Weights of a small transformer language model: LayerNorm before each block.
Each number is 128 + 24 x the weight over the matrix's rms, rounded and kept within 0 to 255. Layers, rows and columns count from 0. Numbers have three digits each.

# layer 9 attention query, 96x96, rms 0.139, rows 0-95, columns 64-95
111136134127144134148103114108175158120104131161095131115111167134161139148136123127137119125173
106096134127116141113138110112118139147119103117094128122142139190139101132131120144080138163125
101119176109108134131145099153096103116151137117120076128107134113123147114138126128120159068154
114155148113093093106131137130099121130131104128119155112149103092132114131145172098156106153108
136108192128096140140124118111135122118143115113117102139145125110107141078120130099143118154136
132146134110110148111116147157132152139145166083190110113137101110150127166122167140125115082098
107143126109166133110174155086106075135134141137095152103148140131129126157136165102099150121124
126126111134148133106124131135111086113125117108143134127173137141123103142145140121141149113101
136175135147133132121119095122135103157141148162072156135105075158174123127136129145142116114136
130099139126132150136153129145108117140112105119127134114100126094106114135137131149100128135123
139110164123137099111151133097147125159116085122105144149143179119149112126089123078133127122114
103127126137112120109126087109135173117172129113142137140129112101128114075119138089120095137082
088119130111099165106111143102115164157093117162053124168103137112145139156122095138123100147135
135116108171138162152135121146117129135177156126111167101099116126099131140128114108135130142149
137070142101086164129150157145143151104115135119077145117121118103126119111103149123092099138098
121108106145118121173129153125144115095128146126134139117164140118149104136160143135135123102146
143142136123118133150121122126125167170118121090153099162132148161094096127141129165134146118105
142097120159133103136122123125052171140146132126109091111146128156135173141144107154164158149143
114146127131092114136124156166105123143155164117117127107128117105119160107123135126105160147117
130134172088073140101132105172110124074122153134132109115074101114133111143137098170113089114114
128140131128143154156163143128138140145109168146128119122125135136152119134176147162123129166161
131121129097096143105151115095119134095152144151173138161181163111115146127123106094119138084121
155151091129142129123133146138131136116091146138145126125114177127186107123102140134127119120123
167138117128143158153096076098138123115126145124134119117121108157118166081122163113116149124091
124120113159135112128141129122117134152151131145162104145130112160117120102120127098162142119139
093162112109124086138101100152124133146135108105153159109143101120122147121139152116136139148109
110125128143158107130076151122106141147133115134105128119162092131168101058134135155151132131105
136100134087124088126142116106138091141124112162109113126119116156128118128102104135106160139126
119137127152121128148098151115153128115120087117124126140135119126109137115093134127133126097142
134102115105132136134130142122145147119165094132124131128113121162102114127129141151134125118115
110132078130095124096144097143124117127128167067142117137119094101095129157141117156119128100142
134139119141109142123134126149113137124131120167178111120101176132116128152123124104167147110109
164129125116188183069187110136140133139155163133136146092130141163106090161151164063121109127112
130115134108090145146107128177109155145153108168122138122129093097101109117139115129144118153149
143181175140136175144098122120200138131107086090153161145122149130095152125155184114110091109134
155077111190138135120100126111150166135146102134072172152137131126115142157150134098157157129167
115109124132103136118154174149141154188078143118106138146105145144121102138105061137095191086133
088176185169120114108105164102170139112119156100100129138119104095129169129128145127120092153146
112078112089102103109100146173161124170118137160095113095151133116187140092083170117173081130114
131133171133124074116093138117120116112123118098170136123109077126136125115099137055176141116101
125125122109114167129144084126111178116146176082120136098128119165167145121109099125109156158157
139103143117102168156173107119091132174131110071152117117120185137135161127147086174180101109149
142144129108173115140109077114145124152132116079086131135179104141094092150126119118195132129073
095172095127162132142115124143159105159139079138113082217128137111088171121104107127072170145147
144122149099156194122132127115078079137098116150113104108129144120123149104135151120141107155141
162142109136171169151169121100097103110101098078111103167127113073121148139083141126128117136128
078122086165141143069098084106099176123167097126123123134109155084163086143110128078108118145141
149098138153115127137119176125143162113138135122136131104129116083098121133099136142195113176158
142132124137139134170110173100109084139100119109173081142164108153149127130111147143102105141158
130088139093083115110136130096138133164115130133167134131126188104125127134143130166108087110137
108092147110124093154136133142090174113167200163116112109133158127117150088129123121101126148128
122098130115182056138122124091120138146125119160081082139124168153143142098100133116165107165124
113147134154147145135101133119106116149148134172116140166116160074170094119116113134124100161131
146111148108107123132092141087139098099167111158099112132098139130068158115145097126143180130171
146178041199128085142104126112096137152156151128135106095116154143108111085103140072109138120151
129161153125134146100088115175090096142149108149143096149121146163102117125109076110164151155091
133124101111143174143101106125077078098154139125143126082126150144164162154101095139133083106096
139128108144125115112132151110108128140135159075104093134127130190143141122078121120108118191154
162125161114128159129107098132154161155146121131147143124142144137100135122087130093122145131139
129175180124099141157131129093131105089130107173079111106134145160163138145092121124119119151118
099111156125135134134148125070153094149099099112080107124128097101128100093133143155094194129164
129115139136177106110137127139099115136131145162095171113132107171102120138157125127154129121178
121103162162140140155100143141149111164124140101141125173085100118121133120155101171129133145123
096089135100075154154150106147096060144129128151040146151122097156145098100139138157154149103141
099120097130129172131154156177117139156111140112148163155114114126128123110145148139144103116081
076177132145149166097151144122149091110100102131093125149183131148134093140126141134144092116156
112118075174117131122150096094123130120168080121182131143156165128143131139105130109124088120155
138135107135146135112136151129110145106168156140139127129118139128152132153137097096140142117112
127114113162161140146131164114149156148142139159122159154103118115117131129125097105063134146140
132144126165123111123144138178090115099147131117124111118131160163109136130154108083153163152110
094124131168144124133109154124130144148165114102117109100137082128104144134128149129137116120119
095133137133158142138132120095166147133173068151090140131153141105107111148109124111158159148182
143119153129117083109118101165116102130121112121139116114142080148141099120133113127108174121171
153120126148160150163117136162102099113121105107176105148143104113143139189141115147140164129084
125151179113149155123083118152112132131124150134107181124171091077119113124098117124153095126121
151120142137113138137120109130118146115118160150167118148154090082139149127115106157113140137135
130124154145137147086121103112131153145144116084113142124114118136138151138095121111124122169148
147100141088172123121099120176129144118104092126085141111115125088153132109128137143120051094140
112100153108145098158072123125115143162139122107090133097128111150137129082118104155141155179118
166134145132138134146143125153110136117099151134143157132123100141105142157198074141155135131118
157168141116091125141092139143123145102092127108129120151111171064164076161132127135104109128094
115128146146132104155099122130149144072149110165156113136152115150119142127145123143180135108118
126135074068130109150150122107113122130115136137129155121110113136138157146128166121150164166096
138123111159106118129155153134101173137114113103129131132157124088098137132097109070132166133120
187141154174118157142141135103153105159102112076124109136104142149099141137120141120142154117151
128119162132127135130131128179148126140129144111137126105134113112120147144099145131123150134113
124099119148182154162110111118117111146138137102140100147113093113161126122135160126117139131121
120133120167151118145094113141166104078121136147101123129125058128120143126133168124155123098142
105163082147142138144098117135128134131151126143116124121154102169142112186116149123161134109121
147135150097112126124127131145167134117103128107133134138077128109178152114101073117125134123132
134085153107117141142135137119109129107121124134115107148154148110088111167117134093140131127142
113091153070146132125120080090071150112144149112137148157133155172125144120171094123085117141122
135097154103127095133138133141079098180137125139129108138135121113141104128111129118156086150150
104147180139112078168067155114158154125160142086145124117171072121131154135124137106129133152142
127146126085081140128121096129180108129135097099149122134128107163141106121139130114145167100127
125087106174129108101160095157133141135121109142124127122138120115174141143099116109137121132110
# layer 9 attention key, 96x96, rms 0.136, rows 0-95, columns 64-95
116134150131133072119138105117164133136132130111149111120128143125111111141132106150102150137122
143115156135167085134103154114121074132125071149137084150143148130092116129118126107164138114143
098124175075125072159113133101136120125159120119140102155133130136123171132114095135145137115141
078147134145105143134144124130161176074111143136125162114107080162145113124074145098169155109143
091109129118111118130157129137160122142116120103108089123175157123118121071110131113157163118131
128132095087103135122129149133147147098112160134177135140102132136108088119183129115160125131131
149094128127118164118190138131174130116134149115064160129129088091143117141093180117153131102116
087114128149124116089177115141088143156134116138121176140109170126134126098133141109124119153127
098129157129169086156080164109137146149116149131111119121120120141169141108184110113123142154138
114122117173112136102111109113143109114149111125127103129127157146133106106110144135119141094138
150148113099113104116146126131150142123120142149093089135097158149160112123117108151119109148148
151145134141191117114120149147109144118094100138123123122147155116153133095146102098127122119149
096096170152120080151134150135142151116132139080139079141148129174134117151104122127110189144148
094176142136165180139142128153133101125107144150127123086157151097142111123149139158119117131128
114092170116119112134143162087151146143122107134126128141153147108140130128118162114141148112157
137141099155120128119152157115102098106146154142156151098116082102134119181163104143112143131152
169108120112110108129161126160093134111126155119162171146105066099115141122177137108120108150117
106148123146118173087151148152098108092157116092116160141118148111096105182096126111140096153113
113149144146096145115128123168124129105123132112106134130170169132105067083134125103191139135117
114137155090128170120111125135152132165082150092111167143103154148115111132163147123132130114131
106137155166113097138137165136121112100105152117152123124143131140110127108165164159128185104138
104154162119111126096179080120149118091119113112134104134137130126135129128135163059123154129123
167142169125121110128120095111132094129116172115106151142107137135163143149124138146118162123122
111081098117112098162084120102137114157153129121100112122171124141152163101097135123123165112176
160154077158115130119123126142083121137152127135129147151186134104107139089115122129155106145089
134137114106141133116123132135160135116118099111106180127153122111130095148119091088084141116134
142115129137109123174144150105125146090127100100090133131115129104139127103120133115142102108119
143140123144124111132092113102134113149167098150121146140125128157089110119105127119145123099152
130115100117100127166136158143100088182127126143103137135150122120139114129163124130122146138122
098089122131106121126122142107133116143117151121128142108110149143156145115132118149138086108133
149132109109102129091119145141143129106140108161152145156139131120109164168132122109139117170128
124185099132135122129148142154125101098145154157120115117147129107127085125132165137150143156145
129158143123159133119214086125142143120125177100130159113190182134127094155131176090169119101143
153158123115161179163144091121152103157127180135095141119141164081102131086160169163119153145093
142153179116128151166131165115191093105101123107157144120138068104144135121128150079126164131131
135144098137098127145145143167138178150146138105091150119122122064114098156131122114123099158117
145140124160111154102119107122166149113157109082138159130133139092100130127141087124101118079097
123144122162179109173080161103110158188147160153107131112199141105142129107145134102140172144115
148142131125085097116128149097159099094147124169092113125086127120133090104100140127162109164136
171138144134146126122092113124125111073114100144151114133134143069119130163122122047114145163109
111140078091140118121138138101115161098137162142102130123090117109153144130102085111118136168149
126080161121145181130182149145082128120179097142144135113167171089113145109105141169123068156099
172137117079128137118127118134142143099135152112062124121151117163113115158096153094136114104092
106132095133120159138095144141114147167115072102112156129112076114107137117087075147065156122135
087125128103124176121114137118130105152125130158112119119140120136160137133141138198123114136125
128122145130117184136124122105121104145121115124121133162085121140113132105106175130106130122078
109131162131146099113095098128098157120103107151098129095156166101174142150123091090109083122115
150139154157169140123153153147111157133101161118138105141116125110108118162145171108100132171162
167168114149169161170123134105089078143147092138146151159152125145109100133122132121165133082134
130103136116106097135130128137134101110150141119143128159142182185136175145150163158110109126130
150121118093137072157095105109087144164146176141125090129131127109162133112121117159118136141123
150156123134121126100097159118127112135122141128094151109147099162144107106133143115182062147137
116176122148083167120101126155099150136152118141158130108112132131175118092101156110142086123132
149104137123151147124151114124107100143178105158113165170147094117109153106111103097130090125128
128146071176141118118150107118066162129146163121109138084098113075169124124120154113128137111159
170126097135152188071123156196102142158116130082104151145121137118105150158110119100120114156101
096161136092114154111125123147130097086144146163118192126103211104178132144114121123130122100108
149116126113118120131119107070131130086092129154126135134123118140181103127119139147132117183083
167104160142120098078145100145141112156147119187084146129137156080102094163091093082138143114134
137134144126088170145085154114111107118150126117105145114148138175135136163042107130158180147106
116120120142113072158098131133136143109105101126077090158126140167130096090091144138130143086146
098116124170138154135180088124142145128077155147085134136135122131159062123159125141136140123135
177113167123149144123098158127119173106159132112148160162124108111130141088188113149147134146103
108096160127131125118148160135146092163131151174099069114115108132143118105123164183135114094186
104149160147106159100103107145168131089119169130136163115103161100132133120101130121129130121091
129138134136147091128154133075148157120106100126129106151178118168119102094169176151145123138124
154113108115123142109146145132090171114117111138152162158144105118128118126158099112125081127088
180138115125115126111106157142091123114137123117113156150125130112113110158142060106095106148096
152094117144124129136146096099134135125121143109120176140108150098111149133150093145078113128118
158187127129133180112134092106112124089106108156126162129084129136114080160126115124123097121116
137115130163159133107107131128126135151154102178144157127137117109101135113108144075158091127115
139096116101093127159095122139122132107147063139145146106113142129102130130130140137136156106112
153148144132125111137105104131130101132115151124153138141098075143120116160151096089138164079139
136173149143117175150138172130136085126113098115114125123103145111097088111161103142128128151086
135134178123114106136145119136157105129134130158114151134114117118122132142108157122090158130131
169122099129157147105123132135113080123169139142163133100086111109119133122132115157122141124131
134104161146107113156126175090134112099131174133129157111107071137151121169145095125141156179155
120103132141110129090171100149129129150150124109134111108123115128119130105141141110127133135145
144149122174104066128082111120103107155146114154122099148171116126126103103114083150116144172139
106148158159078149108139132113152145132119137114180160148075141111146105107158120126115156163123
109142177108136130190111155141126140125112146112128100151120165147129122118154106117101158109140
136157167130108090157096191124097122137104082156130137097116153113098162113130107093098104130102
139121134112161125115143125143139143093105172130114120097110166148123125126081139160144134145097
149132100145125174138161088133116165116154092120107158167170116114098130121120134089152098121128
133169118118134152161176140137146100104130118101110115132139124113133192098088134116153122121135
141096085133131102167104156103135164171119131114117121126131150138114189094147139146130130110160
114145136115143085162139135103111135136199146133159096146161104104107113127131083091122111131151
111134130172154116153100106111133065116125101101094098153118122126093133137082149098148134128144
135132129112085110116120142139181148134089126124139151080103163103093106178147135110151079099105
135119153111130102147132106156135129117132098136144109119119125148105154118096078128115146123141
126101118104121178133153121137131132153152120175078128114162130106145121144095146124089096107130
131151121106109098122132081126105112153181140112094125133121151158157094144133088133130157121163
164117112159128129140128125124102106121141117112106129153136148105146118156147141117129079138138
131078126125123108175063151108157138142143128121127116137138087156115156148081113097162162131122
111179122103121127132141139143115134143109106113126150105111158132068134122151162106122120117144
119123113117121094141137126119117146119093136167127103120124117130158129195161131121151127164122
# layer 9 attention value, 96x96, rms 0.126, rows 0-95, columns 64-95
131100123188127121135149123125095116123118137118184144134092104141120144142115130121159113090093
118127129104143102126142182137137124098132165094134108141135152144105143116143103072109142116139
131100161094122101131165136163110089127159107140155144116176120105133111146106139119181133102129
151116121130170118125125148134102126088116129146145118116151152140168134118139136082142128149060
179117160122143133132143130137122138108117096138120153103124108126128138129064133120133128131105
105117115124120143110135108137119113103136140111102133138122138152127126138151152130096119140130
129090122143112136145102108108123117136109127113132166165091135080135152139122099125182138157157
090092110132093097099160170123112116085200172153127142132127156098124150150160132120101145147138
108126139146137134144172134108103091127132136118160127078102140145117152147102164137076114152115
094104121123178084136132153148120098114127151081107151144147144119092135114122127125115109103138
146072113107117089137156182095106101103171139160182123138128142153130110101095121108136170136147
129114112135115137135115124129127133108115152173121105122128114124131132096154150156164130123118
122141126140124123148106093113152089150145148128138122151125126150146131126137105097146173153145
093119132124087116128128128151119085103171106129188135120140118139084153128104119110195119108126
122134099155170102092111074117120121148170093139105138131103061109109124140124137141146129122133
130114123125116130128162128122132155139124117120134124141090143091157133144176103133100174121159
110125115107144130141138121151187158167103127128128143132148133162122150119131100143146111117104
111133123149156081101137102134140118181141125106151137143066090072138151109134092129151120141198
080116144149127094152140150164134144136120127105130139095125127124129155095160144109183130150153
162111118106154135143136185117165102130108146126144145085116123124153122115139129144102137107144
137141129107132100125104183143149136157151131113119110138121170144111126114148155125132142098134
082083136134127117125138148132146137139129125147118130150114136100140149115107098109139084125108
131098114091074102136153142150110140116182111105121123105138148139121139132150132124123085147151
122115107097118109124113110137122132123129070179154121110155141138128161132146177143161117114109
099136095123146144098104138156132154126170113119136138118162151104111106104104147131162096137106
109143142108097136111142148140130109142113126104138084084158133158111143123119123143137150133168
117165182123109134156080105124111087134142166113155078079135131158123143117144134109188151114152
138126146080142104110140136123108103142114139121148098161130156143138115137129120110094147107114
119132131108156110117136165108121128133096145114145121101095112141124117151081166135130132162103
154125139132131111138136141098137117101112131140123130141102134112119122170107143097100117100127
108142147142166112130164162135103091141166136136124103106113160152105144145132150107121106140154
163105124118120128119112179117143159144079177123122121126109174154129143117131093135125121139137
137138132082131136130091145113108105086070103136099089100147116140141130152074120123139133131138
115168116184163112128131119109117168100118116122107153153122115120127142141135158111088159097090
121143124129136133154079144091140084118126122110146123180138132125133124120066158080131060109158
133100147095062152160126094145154124135109127103095103107122136136121164160134096155153123124119
122144112140169134169133111101136111129100155073156117098111106123179121173126115126133111161126
138138168151155145166107102133131146125144146128146133122132142104104160094132164110170053118121
168131113106094093147144137158103145113140141142114156100143117110160140150136118156151160112091
141128070119153128157111088120107129133147136153179135108101150131131096158099112164105106121109
137137154137128082105143188165102166168099104138129189116063151137136137148137161165132081137146
136136154150161143146114133121131130088161124110102084096142151134093162140125157099133093152122
123129097150110145164135100119108131110129138126166147105111155131078123148130083164112085120102
126096117113138135076167142117167094159166107115113114114123166141113099159138126136099145139156
131095116092130116087109071094141116121146119149131143113118088130089191133148166132168138061203
146107137091082143128076140149133134149141136163150102125132190141095143166151125101113113115148
121130142124081165148154148109086132120126072096084135167135168107140125168135089139145130112160
190136143192133141145136116130116123167096115103161135097156116114142113159098111136084144176138
150097166085136089138109130089111143105163148124192135121090156133136080081099122113106129089113
119168140117160160111071130082133123112148127097147126141156166115082142169158144161148102154166
094088087133061136165124124175163111119143096133127114136088090095163168113177110117151125120160
102124138111148089082108150088167176103159118104139173137147133118081093150148101137104119161088
119112121133074114159108118126094116107152116145138110127158128133142112150168112126119116079124
135077125136131125149114121167171084149157163129085130123133162118091169107097147130138111122196
060166093178124143148112110149073126139141139117109136155093131105093157157127152109102162117151
094151166144135107104132147153103104086140135094121077125141125095187193135128091117140096194126
120109124090114103129128143136122119124151130152135116175093142115145170141094136110058136126058
118078104126112089139131154128138153123107102107159128167107140146118153151137129172161104145137
125107131162106116112124190136137127109093073122098182125105094094121088115153166129136120114121
132108163117123172135135108112086128134115123101155134157165091117148122149131146144111168119131
097115102141147126124099213146128121146134152110151131164092143104166137075116156113171119095090
144123115142131142159107099095116102111162099094149121120103166091140137110162139126146107152130
118088154172152163152137123101095147136124118107092155116111132141102137135121116139126154163136
107144093104072150083142109146131084168097145098130119127150113140185136107101116118118145157128
125133158078127139127093103133114106109171148132155093137140144152141115118149122110111119079133
085151123169103118132128102149127124139135137082115158138116133117124132114129091169127147102200
141105164126126144154133148136107120086085114101142129134144123097157136125134109152169171104153
139117133146089136128129132116117130156092119120142139117124132099150137137125134116144117126079
144139122171178109150107124141099132160131156097184134097125149141135133102149098123137121134062
139140117110088144100137133154145153165096159145142085126118088157150171112159117108163169119105
122139157147113134156135167095135152093145079166129165112143091153135127112164137115141138111142
125149132093155120126116090097134100121106111122137142109157098118134143173072147113152125125105
117166109098094140179127141104165125113135136153109109065139154116148115099160097125136123157102
111157134087111149149177120074132153147113155171144120157117152148158132122140079110090134149114
173118144116104128106109116119133120142133127162170103101151128165111131088086127144137123154137
117141124130150100129089175081138163120148133144115143143129147118142142095101137107140097128125
108167125109104120145125062165149133123113126138147123096108122114152136123141158148116134094144
161093144108110138166123176112174130119127149105158117120122129113143128115132139129156109104152
140123086144139133134148142115117131130166130125176124139130114119115158118165128112118087141109
135165123171101125099097146144157138129161128153111153124153128118062138166106142114098127117132
165106097149156153170114085114114112147143111152155121130113136087119165143115142171119061134125
126124148083148129114098114138138121149079119146128105123136167134132101107112140163102124118105
101149162146111145129119109125147126111112131134125128110163156127130167125168125137133114117117
200112124107123159108170120121100147105127134154107137100113097158104109155126134131109100116106
146139155166106152160118123097142103105129173142090111134111124104123121113135146107133107113150
150132164076125115087105099143087122163084147106092120159134140196131114160143127124118134095109
121120119138160138130133144127141103144131136090133134147124161117120109153136129131099098143137
093145159161117137090103174121134131096130132103181099100083163078097140114118160140153113117157
142111135145150107103110129135126166154097120122097096146120148162125123105154136099125102112155
157125128181163150158140145137125114128111141128128128125093125116114170125113137149142120145109
174100100137151118112118127159119102117088113136153132136126130157156105089108109132107116151131
126162113145158135088121126070134134110146126149141134118105128124114127117115165118110155143134
139078111170112109129153130169075120138142088129117099127161155144127164144127115118165106180134
106124108143114102125137160190076150131131125145123132167087133165125140090109111119068093116128
131151127132155140105123096158098112150134132148111097142143139131140169142098148087087123122118
140092138123148099116144146140102149083152133118179138125116102145106151099156110087129150099102
# layer 9 attention output (transposed), 96x96, rms 0.32, rows 0-95, columns 64-95
110148131107120137128127111155154119099100127132141115143104112117120122135164121115146112144127
135087149133109098134134081105114143133086109109077136122167135130134120118132136152095090125125
120149134116131141117131141150141119130074154142130099135054089100140153144114123161077087116131
112160171100119117149122062110161130113155132107143127137108128145112150148149125166132113108148
106113150150139117131077140128126127103137179084143152112103113133083141153147104114154129100113
150147098136128135127121120129090137146122095149172105125106144122166114142141137132136118158130
125131121127134128106155148139169113133131138146127119149134117111125105144129145108115107096128
128164110142159127157172110103131061147086163137097113116136159109169120142159162157103121142126
125140103126153103173113139127168118096111130173140184115115108140104139115176170110163118149129
145119129105114129155141139110141132120129129132137115111096125127138135145125112140095140153171
102151106099173127123179116137155062139140138132091130116153139109170125162169095101127112106158
155112141105117138100155130164134111170132091143101122124160087085156097138079125126093141142132
121147149097123144119130160131126157134106095128101114165148140109098117119154120142104107150131
149152132118137121086151113118127135114067145154078116141124143114160124160126094138100086088122
168135160099129164113110179161170113162098129138103136131131131104114110136121137121093164145104
121120137123135126126124108116107094144157155161132135153142117154147113121115131125117108119129
103091141138113147143135147093101134079141119143131093139111126153131141095137144108150108142148
171112127108124154125140144113174100152116113134125155176100162161119123112128144108087135100123
129104125068122141105160156133132077083114134189151146143113157141147125152100107139106121159123
139122167085141133146158089118125113127142094121163150138136161135117124155118182081147137141125
121091134117122128106164133118075145144132121159100145116149133113149128113127106154092094143130
160148139086135138124146112158122112128125126109142144118131134162149108136118143113118148107129
163134147118157104112113098085123117147109140125134176109119106122148135150119134116114115157081
134161138123147142121138160113122114154125174152085134117128136115179100151107106097135125109139
136129131132109144123163118115127108137155140118103160115103126122159124118119130161083137124156
130139136113133092135126163131115131097129102106135138120156126131099145137138154158136145149132
132139109134131115150162139110184138108131096142129173129159188103116134104132160092097090160128
123159101131143145174140113139122123141145136141111127097142126121114128116145149162155125087157
073142093140107143123162137130170147093135142126116117121144143135136128113163129108180133144167
134140159121159107129128118122164121131113151108140117122155123157112109172123118147153164110119
130090103102112099115137094109126158134102151146108133122125169141133128147144107150098129115134
118113147104109118119112113103129104126144127114151123141168136156119143108124155113155124128105
157082154156136094119135133117102204153108144097142108140101096080088151151164155126135117136137
138105103079149149140135129132123060122155126160138112147117134157160136111159144171166110132131
128132139123132129142190107158112174156127167119125127110140108128099095108157130161143133133131
151161078211149072096139132111072115121137125125167140091141095145138155150111163130097141104129
106113106110130120070090092209127157192134142109091093120115114078102151124153103139131159109133
127120093089084044112128129159127125110090128170111121155109102182155127090126109139088170125161
100153152111155169145073119120083086152179076124119172187084088159145123133139150148165142115139
152090174101105100101153153127154113087101148150105096135118072161077104144060154154184156139114
163132115083133117124173102107138126100146155141103112139136134161143111151102082158135155132164
092104123144144154103132157141101100122136144118120144124141097142127093103152147134126162123115
087098142108093087142074144124156075143110090163102128120107086179121098141112153122172112152161
162158103121114135165058120107105116112124180063126120124086118098140183114114124161091145147068
137167136166120134117113127134124137155115187112132168117133131136162148089150108161158127139095
114180118159104104133124090078121166122089105092129098119101083153178099127110154100135138172149
151161085167184085139136094137141143123151213181121090103124101096152078104112189045147139128167
104107103077104123141119128120125125143149118136139114128118170148105137172083136091123140093128
109132124163171172124110142118116153122136081166081087128145114117152108112049117153106139124135
129151098113055129142153089136128119095131155133155125080097126169156113100119136136115140118085
178163162143138095105159104110109156123121146103124147118155140177203103215099119093130131106091
145148125132130182167100160130136095102099121182165070119130161126169148099144134187097114082176
141124142125157113137066095125130131129114140118132163134121093189101165120185174130153088150093
144130124150104131081135119137150145150135121103198143139106081132188103135121085126117149091129
169098145076129112125154117142185092141147096102106112134184134123110137149121166138153105160082
135093121098128111099134097120170161177133097118096171141111109111170096125170102177098129120136
138118099155152125146145146149116155171114169175104128128175108150158123128133130153160120143148
120223148137173122144092128139182107141109139140128144148190103118131132153125112075129135097141
154169157089129135117109089123117075145150168169165130106109187144156146137117136179112107112101
105118095133143077098113123164096154142104123156137139089145149108096131119134161144135119125131
159135152092101174147139111113097137109185130108126133132164091186096097114081103126173146115098
126156150098115122153085098161129100140129171134119134143138127133123104154139122141140143129077
073080101155109123155145124132134136111185126116133136068164131067157114143142124106175120090123
131142163140128102128132131111173180119127105133119171146096124074074103138151139134113125160136
167126099143127115130153143118149158121149108087131160127159134180111118108128130125126150136142
174140141096124127150122131115139107107141169115132125091120119122153121150098143073112140125112
145120100125126105109124080100140166135115156115119144101120175120089099117139126080115102143108
126132132134120132126144085108126130096167119134121113112168157143138098158118142136124122086176
134104152114109135153155117098158149144139107154081118131108124111091102091116152160110133141155
075149132133131145134100126097117103083144088157100125143115134142127134114141111136154098140111
141102121115151132107135098156080115180125153083176091100122141119104157132122138115108134122106
122145145132124086127131131143123168126107158137136128146136168112153121110169073146125125130143
124105194129177100101079102132112163160111128136113124155091084103125106171110157107132124131094
122099126126163118135117148162149120123115109139128106137165076120094125122135157116112109138098
093164100109167149147109144113143136096104149148135101171095120091123141131134125114116140122156
145132175087128137150146071135136141175122119101121130112113116105140115128161111159093139133114
122116141164158131129135137103092141094174118088127133124136102151130147137108092112158147175130
106143159110132140103065132158109155114105083131101121154140108151094107166156100153106140118109
142128145091120100129123154100114115145109097131109101117138143134144145139089126140074144122120
104124149124105135145167104129112104133118132117145120143110146106173110131142130140132131143134
140149099122113096135186128132171150108121133122092140102163135123124087099110128130106160124173
110128110143128150134134124108120152122119160099127138140150118122078142136147135133140118147156
109100122132130111083136119128132142127141108120148124124105149139122114166142121154110141163150
107164134129143088132120115140154154139095061099117089167119148099137116100151130099128115139149
116123132126160142102155107147120116181150121092117160137127090112154114133143134129119136121101
123126086165110135134180173095124114099174101113156154147135138128129126140108128135124125156136
156129127117102109140107114118149133118085136143100116156122097164120093139121124142138114138144
134127108124106162113124106153092185155166155145090115069145107129132132151137081136153121122146
109154086107122167156090138136152104115122081143156139146128149090121151116168124155118110136134
117124128097120157100146097110133130154116101103108102128146167130125134137113114115140121104130
135096140134131185124157165125173133118121128168096163129175173120109139144099134105147091112131
130067141101101150134165116149137114122133133133127108126120165138115148130107099134126127108137
154184119133153125123155093115163108142129138132116118128100131141146122090143170125105153119135
136160120119150153139167106115142139142112105105101100139168127118131125155124165117147122140113
123090113121112105154168122093148160092155155087139128139120125140119133109134166141143135139165
104169146127149187118153154132156111129113091116124103117159164113121122087128151103127134127131
# layer 9 MLP up, 384x96, rms 0.169, rows 0-13, columns 64-95
119119122120070146154130099119141142091101110132097144100126131107149152098146134124137153081066
138111106154107130107140099080129129104114148137140134133099140136141104134157145118118122156086
111097095104148128096102118146114122125127102153081146133128116139141114132123145125084140149111
147087133065100127105148095122148093063154095117179123112131102117167111132118170154115105091116
127110129121128151139120103134150138112156172105128097092182130133137138131145100122113122122099
102139137138130105142123105132107132148118145130124188105115133158118127075116113156116098163103
121132108143118120149149125122133130163109132136150173124086131186116083114156128129092165085165
119152102123112153137093155096085121114108144143138155132122131131139174141101124153102148118091
160116149129142145158120110123141097126130100127145129133143137123083129120099155140154123114112
148135105157132139112126123109121151125142117112145119106130155130092124167109134131110121148157
150125164144136109099151087117150133107126148135074108105131115159167106107128119091125141089117
154152120212153106153116151111101125122149150086143108103104146135178160100097123113124137141137
135144131097138152129102111164146142107158101118148177080169152157142157107143081111176151155095
103118149122097100110097088097147128112140116163137117142153119151139112151096137095115132102089
# layer 9 MLP down (transposed), 384x96, rms 0.152, rows 0-12, columns 64-95
098122109131154197141115192092151122086143172087129095100101137150036159145162143126115098152141
096123130153137120112103150167130136141152118128172146153162110132155138139100130140160123116143
101123087103148141112112132118157120132145124117116146133140144139151141087140144153097127096120
091158107155143126108165154110116149130127110144152137135156065134104118135103161156133094157141
141148087169132168136101136107122108132120133129146134137114128141111115152117096125143124130147
183168111080146150122158089123094144150112136124115101081153122082152096137115123121115163125152
120088156097088166098109109112103112141148136136118122121146157117116136097141132149161116145140
119120160113122130086139129110147105099146118125152118156119138130107131131149111115144118125142
106128164111159124138123146155117112114148146166165147103144102086133110129144110117132158113145
098121161138110147115099147099138158130134176117151137117133143134109098125140146127111088144091
093113129147134169127116140112110087143141147123125084135134122154185086183158140137147117145125
068124091137149120139189165116081151111109178160128151108076138124120125133113148128160128118111
160085114139189091132132086111130095112150091120142099102124095120100108140147139135084135094140